{
  "hidden_size": 128,
  "num_attention_heads": 2,
  "num_key_value_heads": 2,
  "attn_scale": 0.125,
  "max_grad_norm": 0.5,
  "decay_shape": "linear"
}
Each number is 500 + 50 x the weight over its row's rms, rounded and kept within 0 to 999. Layers, rows and columns count from 0. Numbers have three digits each. The size before them is the row's rms in percent of the matrix's.

# up: layer 6 MLP up, 512x128, rms 0.0605, rows 317-496, columns 64-95
# down: layer 6 MLP down (transposed), 512x128, rms 0.0603, rows 317-496, columns 64-95
up317 114:509459468511560562468463606418490548493472539499414496515440520396450514509451460498462505536469
down317 099:419550419497537523557438491495468460503419525535419512499453496447414551505479527534483565490472
up318 102:553501464458484452562537545508508554458478512415547527438446481426478515405523387564437582512571
down318 097:411542421458493514563488484543509416486529532524510443420602469406463472545532540430510490474501
up319 109:449575539517474496469481568537449537611537537596534442468530532459531503451532462487562595492493
down319 110:526436511499479469519485460546493489496535496498490580526497409511482484515466566481493536438571
up320 107:535569540541482429464447401456521565474525546463527456502521429478548493582442458497437487385489
down320 106:557506557515502590523458578509459503558533471431482478457523496489534568548468503508488515538448
up321 097:507549536500457552498508544533511571539546487493525527524518509425466462530550552627438496461514
down321 105:441505449530402518458453482434515537524487525462464458556579429541532567557481488449554580555457
up322 105:516456527568459482529482464515533547475505456409617500416521469477541504429494556413438429444473
down322 108:573398533486462536485471546519512439576485548433458520488544491461478535585518561452418543517453
up323 098:421573583525583486481505526548597506465438526545500529522475511556551506472448509517445436532571
down323 103:560434500493421505502585559535595493512420542466488491495509478557530572484439558571555449572458
up324 089:538447473527573479499482488542415506486484470421522467518565426495605456486497482577375509508387
down324 088:480579501510425531531496526417496471535447535508543504465519445519523572594483446578435497448597
up325 101:523511461479582509482509444537466525566494390450497518455549494425529475479456535551506465558443
down325 101:485453530416512453481566507527490525449362576560558553522506488459479425493487504446519476503571
up326 092:490469525508430556488541566465530476470487447397417438484421529521564456382435471535483482520413
down326 098:465465452487571427510451404467398464531553591572559498476436454474440460521511429518469505436615
up327 096:554497523437418505487539503445483597483456533544572473527460535420555576483459385600463511464544
down327 095:514495499433499486485473449575478440557549510547406566588518500487456495475437508487539443410525
up328 102:504589445522455579568529390580494526469559578540421509476566440528477442538413502484505563524513
down328 091:512409466558527520471471529584535554585488561511525438518510479433476583453464467525524504486575
up329 105:534545518557471550537556521587458489478556398485430586468528479517546520539489437492502513424570
down329 101:540467414399447493556526515464477532479455474411497571477572516471546461461571553507544511400568
up330 110:456487490448519517514459514440424554483413462558415544486538562486476479457431498474426419497523
down330 101:517493461458437466534495461433449481612510527527592567535447471572520527645505507505423451434445
up331 105:542533502550524515484552476596484467502520660503489551528457492511521478394399421525430476496536
down331 106:480486520505486529478520599431462455548478504516398568439455449477479460468434483499459559481469
up332 103:482400438552409469574482511505476539485540537588533548537488449507588483550476464460458469482514
down332 116:484502494488516552437586539423567467481529497502475459554491553490425548515429485522493595434572
up333 120:544445465532501479522439528436475513522446465503517551451388444565467485513485632533477536532512
down333 115:522471491489541472442479507499494528519443515400547557560382396380480485497504532474568515431460
up334 124:512444457516421536547430405447472484497533509531527556510467484544503489496448557485584500516481
down334 127:389494534466352420529450544564527459477468507491487478472467505538441618526467481554505593518541
up335 100:503407483467420506438541469480523563492589473472462529479535452530519529489490496496511534509484
down335 107:455497516545556424544539591486532481467502448528557484555500541565490633532448571524565475514476
up336 121:544497562554453565582503447408507522504505498544500481474530448489532458505472449528473339526500
down336 116:428558562558525501469551502442547455472470537464541381567477433454489404565477497520522450512514
up337 099:493481571489507483552493447509455489573556616493569396501499438473542473517429519472556530570483
down337 100:532467529567530493530477469458521454463483536592495525595437484440503501538398515414556503502500
up338 102:500466502561482551452509479523550552552499493576608402498435541497506488478441437506538458424498
down338 105:541533529508523536543466476505481497567449499505487631432457443561498531435544403508465380470508
up339 107:500512482471477486452463446422517472514590398532516443518452496585490531388490486428472493487532
down339 104:432464570535546535469436518473522526482520499510559509521467445483501443408476584522532547496509
up340 099:546555509512524568479487562495427501431458464504518519540455520444559537631448462411465408555405
down340 092:532566516398377464498489537430522429481495559517513433395569462429503429531457439472511543442563
up341 104:494509547476476547467521537428488553414460585511432536410472545493620472413518528438524505573570
down341 117:494487516532481525437450457405601457460514473568507465566465529575491566457511551460546549504508
up342 092:488459530500478505512498440550480528627533521503445487504637536540401552505458444483484490601637
down342 090:509465547495495474433462508538474544413536481453503479479476517527581457464563507442491522501364
up343 101:494518461472544505527541506499588541453504459470448570502546491509443530399498550406568525457459
down343 098:468516418418503489464502488539492473501483500497472479429487427534410526483579555551545586429520
up344 100:456511486571542612448513502493633514497528577446494463531423511517603549551474391415481503536492
down344 101:467597580523421435495580489493476549462444396489517440495523428452486456541564458461501457444552
up345 116:458594447463550506610485529480557540578516557475470464543488536445571548563474537489556592589545
down345 088:557548544448491516400451469577472517478481486481535546469459468575462441403575517478444432491449
up346 091:427607526500523564355476524542524568514558583542566553504502510423468565557452506542505455541586
down346 097:613445498473511501595583534520463457433588551480591499478445506478536494586554460477372578537469
up347 107:552515407531465552503547486469471433409529504553478519490499575462515563443429538377568449508477
down347 107:507444540503481436490455456449434565439439570417539389490504490521533450493484511578546465443501
up348 103:504517444561552511536428515519492503441527523557527544524554533538548434481488483467503560555516
down348 099:541517512498490482526613460596457564454560486555511487654419459585443481506483476438463416409552
up349 099:454509496484466531544478499539451554443557495487488422438479447440554469521540515534557524589512
down349 098:483508521513557524536561531483488549480493478531449489443547482537394523513450470503445463444452
up350 102:524571494633562452512496533463451448391535524488525489441498474470446490472484486455474525472460
down350 101:487569464488499566487455548385533525435515638469541560480471461533475482494521593519505530450446
up351 111:495548448528461465525503567485369441484509444473459487470487450462460578456371421536463367478473
down351 098:486495414587503457607367568505497439469493494445429544481542491427510537569438550477417465570531
up352 101:459489477434410478432495566489513488432547595518477453475561459552497543519470525530401481487495
down352 096:495545537452482475475440496492530454502505518465518511490442565469598471539492502480436606492543
up353 091:434550408513436453461445522580483465549526435441534584550522458516502426585514497530419538447455
down353 087:501502494494573501440471472491570549471497559456479455462522513557488513388567504533556451507509
up354 096:456463442478507534472547495547478483449438588550581515496447522437518521503395533411425449535442
down354 095:511535397416505534500453573418539473516409408458428493469535489563558423454513453589565459507514
up355 094:518433467476483452487595389508598493442557547526515498565459485430474470534549571524398494453521
down355 090:547583510580466475473445528521472412545443530580413461467578483480544544507530479583480421517543
up356 105:553481467464499490562467488474476473474495540566600550429485457330556488420479588442522493474507
down356 108:520486551531504481412543580477448588466458456555434472505488549388468461464519486560578521413531
up357 100:573554610482454507580482520581557529554530501509524475579481625459515528517454488505519537550476
down357 105:439540408446543495503559462416376464437530532527531566446458508454491570461490492488503460474474
up358 104:520490613482543615450564483498484473527476526440528439497524579447437513541563429525485488478492
down358 104:524450510524517503520536484555540474457525530499503438494595549495494469428493372549588511447494
up359 095:569563444553493473498524428443496563470462431540479526528529496478432448523470551389526579567498
down359 098:510500445423509508560365501538522583468545493576501433480529434596448489491563543493516464444422
up360 099:488548560525504581489495547537564541417579518475444479480466422468417531514494503472456497501544
down360 102:472591431489533604489432661594683510460385476457476400510446445514502441535580498560571441541554
up361 100:430512500513458551426494619454541508427564440453506502525526546435465488493457464449507393443575
down361 106:568544517520599517496510493509517542538476488536524495469517454454534530504402542595531576545506
up362 097:497426469584421483463522538369488598549426440480544445468491589488484423604504445473417481463455
down362 095:623490496479476489496565621634517561472563462492483598478492505465435442490558507520566491459546
up363 103:478505529463463449538456490443561506544480515530568601538515591431436517535414462444445499481387
down363 101:555593577549487478459432487526519598550553464541457531561423560532589473444417495586534491465489
up364 104:495475492440473534443507581450523494386521474475401517490497443507544452405532507534427417470497
down364 096:571524525599562549599489528447517459537516500505451527512448496433463520450492565430454482479507
up365 090:576445608518458480500489491456484558460464578523490524555497562488560471459607508575392486513400
down365 091:470531464419488493593479455550491502497549543493520507489453543540440556504387453466535526490526
up366 097:489536482433442501488573518480431562453542531469455515563519449523488543547410426441442421376509
down366 095:385485446520560517466463500535532432452522472614509453532467511545498542507502510568593585538531
up367 092:525475490484514514517464441485486631456542520475396521512459455467436503494442533528513527507544
down367 098:449550562557491524416565490461503547453466437513550508490508468520455514505461497581522497521456
up368 096:486487468548559517439530441500470419522678457402503471440474521416572448477500423592582490471452
down368 100:588533487537549552531504513596524549562530497524587564578579425488509542539489495517549533503521
up369 094:484504384511499539565503472484459514522421525546588563517525528515507475500531412447452537511558
down369 100:525510520479543550585521583433534403537513456488578503480451438508493423532522455510490447534425
up370 104:480523518495387563513481415525480565497512475427421472504494450499560458490520517461518454465500
down370 109:510446551503481517468565425449466529512516486437483511564383414512490578458586493582596456480489
up371 101:494494451551469570621520477471439495459532469507461484509535471367458422550412478542513517487429
down371 104:474462600526407435569508475450520563528494433441473494537503477526512463465586508478489476506435
up372 108:466410525523484515573577478487537562571611473557520462436391505482519479526452532506479441443543
down372 108:499482517545505484615532462432543521461535479563482543390481497500544585488471581421505532454531
up373 094:590497432534452546568433510460446514516611479552578431531437472514426583566579495536549559464424
down373 099:524549570587439534585573418455457484584505515480555427518600551507505543534547464481442537568585
up374 097:534561538484431436518454494447587611538542549481537518552496518498352568459436535536509468456455
down374 100:484509556612522483427541484518633548560502495562564518506510506511545580489583562505403554410439
up375 102:481438377496459464509474461468527468553521433475485521554506489506493493406412527506496501543523
down375 096:518466414522527541454553512409430517510449559524467510428475518541529502549485387490488438487514
up376 106:420489556471470489546579483470456579492561563421448533497480510597429551418484462486535557453486
down376 106:467453483397440477438545492534423506450512439425506492568505503474523529541573517407544578485486
up377 093:423482459477506459500524550484566531499476438587438484526552585440524453510420445454495472398565
down377 100:437409509452558489420451515389475522445507466516510405556607537479438433439522501505499525489592
up378 092:492492469530508525459489444458418503526513423488497516496604483401454483516392507491474525513376
down378 101:490567496554461484533572472451473424510429507418531513512395518604528543600527485519539519537514
up379 086:450468499444482529449429601531514569512426525566536529475501413575422553469483608504502524528425
down379 096:520534515434485501511658533533495467538546465517568519477443523446503499581541488591501542497425
up380 100:560486467637541576501546442521453563548529503520507522394520546444432482489448415432475503494401
down380 103:568480510500576451423555583592520438531467494459458492540559489471490543535551479453485464504454
up381 104:489530431481499492539513584522502521542512509567512471504425408556525591434444448635575425524549
down381 085:562530515485496492486493567409482605540488529491505507524498444591524454361530513503447525555515
up382 101:501594500629463588511534547488534623558479526506492566593468406527538600549449519458426502450422
down382 103:498587459554429536613430465492480529548484533548594537523506420538570493556431438562543476471479
up383 102:533514528635502539570486504566504528529577477536535525439406472497430443498426555540435493547514
down383 102:575614444526521442536479467537492445438541435483577466518460571547548582523417474481492547559537
up384 096:528529539599601514476547543464493557506494539525531447565450413478433478534376460525531462544559
down384 092:470469611432418603519461474585553438466456526579539554436570553490552443456541473387353527471511
up385 099:524451526501484484496602330502536528486477505512555491476492556525449459521491500499475550477411
down385 095:532491537539464499411604449515525452574486527519472551485545453544528553566499495504536534491509
up386 092:525482501481515399439459551421526520521501548564483597558515596476490412588494557499475514438591
down386 093:571429473534483530516532520521525472481469397457520463498507471513420550450519558456394465470457
up387 093:495489438593504435438432498503419417450513393482417484494537473518546472505443514520479504497456
down387 107:533433524506558499537501409405590554548498436541499462477523557539488489483530459448519436555546
up388 103:481509526454561467493578532508473488496520528477502460428493514546430500514506433513453417492423
down388 101:426561465467513451491429507565426501563547551499493395488491555529512464490460555493542441428576
up389 100:518464494500500454527474447554467478407500468573604509513489373434508557520503532434470543563452
down389 114:490560405424500478534467552472471490546553417501407472516535530497492512527422417595578493501508
up390 098:488600409488542452457431491431451511514558547428581472509477527581416511414501529478521431494455
down390 093:506417483486505520530580469518469463616523479582422517473506489430519468516506497468555526559557
up391 098:484440436497522484510477510575485496484459467472507480590457461469480490497450457469427593624489
down391 098:529494548559472486525510422448599471552469530494441523445446427532517534522507435511598409547460
up392 104:439444461463512476485541469525513452551551508544490505524422526572446500477456510594506573581511
down392 106:507495469443393392466563558469525451461568542476404505400487625514508525440491518450504497451409
up393 104:458570516650483483556522575597611560554555581488435464591518573465466485542479464522518522525406
down393 104:454511596513516469487451491511520504451487514494543556552482590492558463532511488527615533463525
up394 089:540528499571439582540500582460444602547518518569526465530572535450621536455500435487593449537513
down394 091:474442483468570494560542452654555480441542592491551544500483574384432545521505516562498497471537
up395 092:498449455547454553561524540540438521503439435483459569493402457504494419527418492508558520569556
down395 101:440508539496551470424478489493546475431508523563449569510484492477456537474504516531450462506517
up396 100:458459528408520382572539433477492516506546554518579416600526547493450601590431520500522478579442
down396 100:482559586465511605466484507546559452518443544488474506553471427458518547525543481519503527558604
up397 102:606472442421466463525501492560448463460518505589563552497481420480547516439514543445523531500546
down397 097:439479515495497555482505548491552470527483501571421504577533441536586528466447515477480566538499
up398 113:470597496532425436468480435400452483461489425472537532491473528486488389456477547479483513453499
down398 100:482491405410478502525526534553598480572592516559494542480469542473575521554560475465494640458502
up399 107:516515560457597519487473457557549544485583510591479493523491491482506492490417496515526565527457
down399 108:501521440559510464477385483437495490523472593401512482448532558450502486572460475409540529449456
up400 108:500466456518453476612548512504489522520525568449505607447547432503412492534491541565418501465509
down400 105:528510559483489475437499549548487478429528477478457519446472401475492467545464524513520582531562
up401 103:554494544488436488524456563489533442564466505564570513526486553499518413495488525526560432478521
down401 082:515520511523423452382470443534505540486424459472392481582472539531497506500533529479466546500528
up402 094:502455568556479506495481566433391477578529468479523473508509550493486451532436500500428475576514
down402 097:477534587486467567554482507442533488517579501467522488477563497610526446501507469494536441500521
up403 096:586501541485510529556474514462482545565557509460510539480551503548603460467531449527482557506445
down403 096:488462491593421448504432555508607444453467459517625471470501413454507487466516591520354525448474
up404 103:553514480620403429460488410476511516535512494517399560487461557491563431490517530537523502371547
down404 109:437569541501550516590505465514528474426491506447518568480506444490488551447487521485360482505545
up405 113:595560358570544613478517504461448563416515494422526484426504530447441493489438529464491470505498
down405 111:508493438509483476441406477491593556472488441520441512546442595597496432512504517587494455539521
up406 095:391501532554527445461519487491531595515544492436575487461482488524560474493443546527456614479551
down406 101:502521439518491554517525504416525500454438563545478490572357564497510488461591446505502550461508
up407 106:541469438544543536484613509488571485524484536519491514507571557436414436495528496494355506553470
down407 106:465561524441481492544606398457540497566485467532638481465531559486556489461383540499472592561505
up408 103:468485594444546458487504406449597455490584562433504468487424508543515523431435456569474467518482
down408 103:406510352592508597569417539469535461457510454541570476445540597516510624500572446469471435544514
up409 095:424454530517435460533542555520496587428534424511425452550582537591493450509521461505402439416477
down409 096:441521491557556438498499523426408528577453558500440538440460532400567483450487526552620536547531
up410 101:563405415451435506535595576362439510527533573484513513592503487614512453454476539474520502488434
down410 114:397489508529562584513493533593420473479541457517425417496498514519599488500559390532494505491514
up411 101:409562545429519487605549495590507498561552444513459608518445481496453476493369463503504515541505
down411 101:513525548475517517483490565561506570468568476506580473424595564456468464611534499467571518514559
up412 097:542500511403492460490531520488383479584534464552631534457464486432510525564567508515574503443570
down412 105:445451528457409493488462528511391530575485491537540494520467468480523481565486408499531603521523
up413 098:540517535493515505539437532541448544564445500555542452626521439537472497436499478559422448523520
down413 098:474543554650512495492505507448562452517494492569440475560530527453448469590496445575466471420458
up414 100:560499439394532531450448528601531526585535481521491511492531435382479503589487470468484344544529
down414 106:471524459620464592455486517438522503479465543543535567434556561543472476468471379484468618405483
up415 096:429588470505509517500503502481541533491474486555561606456514498492449382515467520446574416553515
down415 094:523514457584412551423494528608461477612534465498519491445538515480462532491546380593527493479410
up416 104:450474470526436481564476524468416554417455466537531505418512578398531376423495480396515508492523
down416 102:511501530517457573490471464495486555458543529425455478461447408554449617460524484588490493424538
up417 091:497544440568402502464507573492413535444478457496489453468433476489491546488568499510510447453459
down417 091:517388433547367487615426584557571536540547457568512415453473590591545549460456498511477432458499
up418 089:411619507546499575499472529501463597554504493542495459532546516520545503436491537526526524563492
down418 094:530454552515562492544519463644509459471534483485517551520385587402462511487594481483473474426402
up419 113:412526392550532512575489448519385495414484484469511561470418450508470489505445443506495509511513
down419 115:470567480476532483609486435532427477579456487482568605505558489465366525512504537499501576466515
up420 114:469540531531543492479496571479442526557541547464602437497338492450495430412544468598506511494546
down420 110:412522540471600392493481506518451469513482518552539509487504548485410445454582554610587555526449
up421 093:541475460543515462495458454553467510510562551471520528434587581577534388536588548439533478425507
down421 094:543494514553550526473514511447565504560426493507504522545370438348472510473425409565487518555516
up422 109:599483452551575601464453503525471547505452419460553650477513416482538502439432511552438552482484
down422 108:416504467492576505484498510518425500446489474551572526520512429540580568400527548552554581509508
up423 096:514473538542472477547505558472492521513545479614515592473578422571518489553385551462493523418493
down423 098:438527538495535498557479469491433424490519501398540486535478550475480496523511506561514465528441
up424 105:410497449458411489566571585483551441536548538545462541510410473463516547534496475487513433507606
down424 101:488531460535465510555455593564517468438501515532579482507523488521429446464449581456452538423559
up425 105:518517568448432430529512522605519477392568509529430516573467478531526468531546498554511393449473
down425 108:475454445509477497483589506600490550527495419463502529513523607462508530564415555555559510446575
up426 096:472466475402489514532483466544543468523574538475502546487566580490404509463562554547463530546508
down426 088:457495574520489476478492504553395531540448479631446516474517491481441564519595546423406516521502
up427 107:405600484573542508489506416489450470544532438436518517448341561529561558539483506470476494539525
down427 104:494445516435424516581513469488553511529407465576509477502506395472621515514435490515481418409520
up428 106:481473451475475541449573609443461489462494470427597553546512485553521586540456568503507496510462
down428 102:545462525419550493529579439557533575617448433412474495498405444438545439571403639551467486537482
up429 109:524565541559545495469456587507483516528597619465596411542565564471505521463464517445435505577447
down429 115:520548576507453446510466593511461522536483533496471530492569570437542486536458509462582405529435
up430 089:604466528494493524545586465537543520569504531471513520543479547519434456461555529547481571478480
down430 104:447496543476474496506527475531483510614497487522482521551492495475452501597470520458464551536488
up431 109:520501457516448453518508550525450507495471591459519561571499484546474465480490531496409543572589
down431 108:541538502544479431493548483506416526480465492479463503426572438478533529567511428475497452537533
up432 091:524501495488434455480470545556538572531577534443497563429521486489506535530488491414474490551494
down432 094:495458593535592557418469491440516488554504503574494524534499435472526481538545417524441493428451
up433 085:461479542535519536506516542387522466484491587496414533536493505531458533514459453411434518431490
down433 095:560504472451445491486427471549405519533447481610471457519489551510460471497466478551534472497593
up434 087:465528445396510483370452625488454544464577562455482520611519445500516515453477473491552490539492
down434 086:449523510567488554464523434547568494494536403588487520518445534504502490562446382546389535517457
up435 119:563392456538428626603441441487525459480513476488500514491501352408471437488520511452544447514501
down435 118:524483458446440542573484534554491513523523495462525390562535501476536410427512480464594417506565
up436 112:508598523510389527553530430448520467424479468510432493495528508544409446417478488373441513503490
down436 108:500532477499538556505508512497484513544464467573522558425433473547540471581508489579497479511504
up437 097:571514523552564578457498589505465508516567567499516463581430461536554515588478492467515538496487
down437 093:447555445482509466497433462537509448527423484545517512487522486513457533515570518526427468503425
up438 103:444486511360434443528485488401522564583433540518424493538527523496525474475485585465486479575596
down438 099:468440579554466566443473439460420644459566540490517540506444559497511524448532498532444550500575
up439 089:447596473453541531474459513571450532525579489473464562591557520484465491508523479534508633542418
down439 098:429422504587466553578510497440507497479424409532574447487524488532512533525489543433541499542538
up440 095:529506488455418414441487459492497547530484534533524481498490488498484432460530529467492554431510
down440 104:482392534546532481473528502558455555454464466559443478505486532454557505488534487572482440510438
up441 094:445582571435437449513462559512517546465413581414409467527564501412460506478395498422517415518429
down441 088:433538444523503489555614505410485403519475510503511496483534537462498514583492497439453423583596
up442 095:542471496534511554480487483465413500659606432483515498494512467425461479508464514576408452496526
down442 089:511483526415445481531521498489536523514605542403548412578403522554554538505511527459539517590424
up443 096:481467453477441471503495519501549539490467542469608453548559497509460513464417509574481530484428
down443 095:588454512471460520461503574534545565546552484520521454436514568550427441477423483514507610467494
up444 094:403522530410468511532624440478424470409531513450575516490411480486440460517442469534537536475497
down444 092:529422519548473532486493634575527427517473534539515544460549480507501458487521379486461501473511
up445 130:506467540459494449455518599510468628488539535475555557587584549481455465385491614369469518504582
down445 117:512396502559611447455580514537432581484449444518467520557503482582517549482551488442478476504446
up446 109:531501468530543455497492545485489550554510599498623408517529540504483458572471520470506532549433
down446 104:459503481525491569404504455512429490504457423527489504513464553443492437606445545486466585496443
up447 098:470357481603503584482531470503498476467505439528532522594507494516472514638544510502529570430577
down447 089:499599492389514466491440538531471579494443505479441444441511541551493457374490532506447453504466
up448 102:465518536478540476426456474514468592511477543450495497462527496478452385479537482558531553411506
down448 107:518487568515433548577565478512555500428486472524550466589519513546496524551532501422452538584444
up449 104:465508497502417455447457461529536523447540515543467518452481458410590582393509530550486448433530
down449 107:479441553498602543547560438521546532523475552492504553443457505502413437487529543563476487555578
up450 092:481564562442432564470391563436477527506487552496405440491464520530525437553568420532503337487457
down450 097:475429516401516511495465534570494428500508459521550509487431445485521535463491531443463592490573
up451 105:475442461529505382376498446535504553464489607452536504445441483540462516591529522515473465544538
down451 101:508541461482474400493511380489497585574511538431519443536520472632480459521520539580511552541475
up452 097:482424481487520534545489513488536474546504532464559448555404567490452453505522479484506521554385
down452 096:537500453520455438592441477429441496623550439521483519418526439531549527603471434522459550507448
up453 135:508447482466509545460548479593467519551466574521542520548450555459425482567488478465518543516481
down453 117:589528482488506514522551427494473518451517507530522560535404542453514402498559447443550531459532
up454 099:469559500556521420446490496570471567535478566528537553527496508483419525564365519415529562455472
down454 093:686474484565544523522495511574561569579363578517494498590475461492524509479479479503469479533564
up455 098:514500484544486460468424602550621518511555544540543469575532450432530422523510526505473401546490
down455 107:531459446442452542545551585497548433466433526451548467505388617519582454490575468504558513578484
up456 100:490485480502522454533461494520493509498575507466517539492537599470449497556539439558486486469515
down456 101:436574553441526526400555520551487533494467454569426476533537418582463453461513461479482479487485
up457 093:572491515458440459483647588583467537517545566571517528516560502449520499521417464510498505482427
down457 096:427506455431551636467496487419567503457487454561531494517476479604430508486527490506483486559533
up458 087:398550502465465538385425508377427498473477523520465439509487428578478502506495413452486494478419
down458 099:566471498534551486621571478613513509527544485483437486507507535423504561529530572528481449492544
up459 109:477428499539482494531504538484486484447427487551463496532418427416492463494441546365503549526413
down459 111:556455489485587544513628437499376523471518466450470519478436485418509549515535589538445583562522
up460 089:498522479477424523402428499520493390469487502452453582520475545516485442410442501497422537454458
down460 094:436487468421598540525555433477443516502536502453560500468493494419446555547531476595579467492490
up461 104:492447452476465410483493497535383546522506514464508557502489439457560502468497497582509528591473
down461 104:478521548463531442500515498526496518464529539535485510459411422516489489492528546474542496471590
up462 105:507517474474520464596492492411478472456426537534529541519438442446450464468467532495448515603583
down462 109:543441498581463620427492555512453484556536510474482539445555530569556471587555460499520473509536
up463 106:556434502528417440451456544537399453444452550476503545560502458440517472395488489423480467466541
down463 114:541509480459548439491525577553565456521521565466611498540469500487455609546539520551502504527553
up464 086:463523498482461446493470470375514498523532507500422527519445550578460536483441461494492403436563
down464 098:596563472384493529495472520588534535471413502450513450472536475404466466535544505467454502454447
up465 092:438530421562549541556472544554453523534541476468474529530474551559574525452492598531492568525609
down465 100:511482566502466518509561539571504496510447618562498491443546412563521451460452472590502465467418
up466 081:529538458489433489426462579499523481455516553454597499588441452528515551496552407485614463525436
down466 085:437436507491554497470456520440526560613446407527425445525585471422400481529459581446468432507453
up467 081:516565552470546564489499438486471505530520586558442355465459565476404459554472598395488577491497
down467 091:463397466470466485539466526454487516477455500535514509547544575547497515443552382570499412501480
up468 103:474474556510494568502519460556538641505531557500482472543534585449473465464456479511433534577495
down468 109:416567387565501563508491480435443599427464534541522471434483452569601606442420518528548447555462
up469 106:499499498507458408497630519635525462491543504575496574491557479497475466521514504557541499441404
down469 098:464536501537477611506506527504446492559455540433522589556532508653614473552457476552497480546504
up470 105:495571588445508525462535529464484605608458476451437500517454477534493498581561429508466509509544
down470 101:496487457533411472466530482546514466516491494442510459494599636463527496536433446447469435545545
up471 100:464473392548518483507500538472537499500516463486538510559491422446631517500485499490517438517582
down471 101:526493474588507490452468502478498593471514498495543538528503516511573524392641442536626433491591
up472 089:478485572453441459564489441437392493525504475417445524494407572480534392367494507452413450553530
down472 095:499495544524519542385522506523583554420541450450633496484520467420371582659490498488479514486426
up473 112:442555501548400488527583471490482486516542489476516482522566529527492488558477463547471530465537
down473 105:468417546543476412543455499471493459540606522616518511519527553525533456455508479513509400503591
up474 100:493614486542600586457466533520542602488452521422507423561473455404500428548466445466563548560500
down474 104:509453462579530457519469524485523452460481492613543551485407436451525485515519468468500498506532
up475 094:503379514474523472461662481513426529579450536455536560496514501489525509542492499519484493463572
down475 103:494533492483596619527520605568414482476582464546492466516466448437550593515484543534417532517436
up476 097:592506511415424464402559480556477472535513426581483480566464425436506562478483502492569454536536
down476 093:546484494561539516468459572469426534516520522473447533550541501591487491479494494503443575462332
up477 099:526482467446414514478596512502530485531534512526496468549553506450478570513526523459516538459481
down477 100:436495482502481577530586511525495484537443553435539541518509465513521505477581478587418569473402
up478 097:557486464541516490556478495453464435492570504511530549507436448437539576500486515589377486505531
down478 092:515554481486576503455562585520495529507514425483406486515645495483466440478581523474577485483514
up479 105:505447477429472495502477567523400487526524526463537490559482478451404432512569478409492415500485
down479 095:514484438446509422612495510443542542538516392488493441528573497561432488535552531559428532462508
up480 117:459555477577471520434534448518404498489453549564621554432440491504534512462452508489464467415462
down480 111:579475438610411485553524495490508482504531494520499488505489500430573483497462452498481501456510
up481 103:489432435402422529529501579536498581431540511596488482497481443463486499565503500517515527439434
down481 104:536512552441484514510485501548520577495543536541460522547449509483578547493491529543614537550526
up482 107:526596496454465555499467464574519520494533496542525483539598567494503434556463444504437495461471
down482 105:468518420406564518442504495346476577446555567546468463517513499564450489495443475520457564488478
up483 094:495466486514482520517468585502512514478477447451504542456505473464486555570424493476498495441484
down483 099:489506429474561531553555425462509467501468522454553476512529476513450552486401394552573449454528
up484 082:444561541463443411450521533519524447464554509486577454510456526530507390508489442609467434526432
down484 096:435437538521571529572546526477481539498498420581456536552533509557496565589459538430400473495450
up485 104:492520516516517407481583589460389504432504532547565545451504532410483522452557530546474482485490
down485 107:493485557446450463549514526476492463508420441457469408431509439492461508489472460543477513480548
up486 093:508446475610464509488466543541474537483599465511540489514513480438506440482513518479642572564548
down486 097:507538450448477506460452477477488494473489527488488436430510457539455510567494415535468481426513
up487 102:509502511498477488511535479375391509582478505483410492494548480456523664560490480473495495474410
down487 109:491581562538477599527558535495579451621529511513537491464514459510570602517465479510516617596515
up488 088:460474540581516528480485478423377550464477501538555533449540578423445496521535473464426557445427
down488 094:481501406422476404486493502534560496497526423468522499553463499603413498480477500579589489526465
up489 094:448496508572514451552512439461468500413534458426455434579406445459495548568565499476499397397585
down489 092:457611500408464440408456490621483539520461565527476529467508511641535435446438517409514540599425
up490 088:445537498475527478444578477531429555527508521434540437462521584516492485600490543528400558505386
down490 096:501478418484457477504530516457504453377553535490456553517455568479527497424452444483602503517601
up491 113:494439531502403452488545444464504453508524533501488508511510454472414503547493437435501429501520
down491 117:448535501552483442607485454527535628464532511508431509444511486495519411588499464579469508550523
up492 109:518458475539418551403486550527512539511510626459496506490480477445513420459404517471426519470441
down492 114:478528525541467419462510456487489483436533461399552499441561478451539478483481457539505457489495
up493 098:344520563445461522557568444485525554532532559564463521516546481484537451456436533530478526368496
down493 100:528592538440519549464433424512536499506439391461477457549465514488579517497527465472322401589434
up494 091:447536540482570490413403578494475537606518518513511398563428525556460575514491487521459538528428
down494 093:444473600509451549426501516517463550529531462563494515472536541510436534438478458487421522426469
up495 094:567465416538404528476514489422551506480456590523506491537457598462398511529432531537431531544444
down495 094:522488541523561477519446551566504521492480479514497517456491522464523537502594548553561492568643
up496 093:543522482454596615470535500500536457505542547534547542480459441440557516494407559484525515487479
down496 096:535570494457512488485556538486566500491533505527609527520451533475508503514399538457506523469558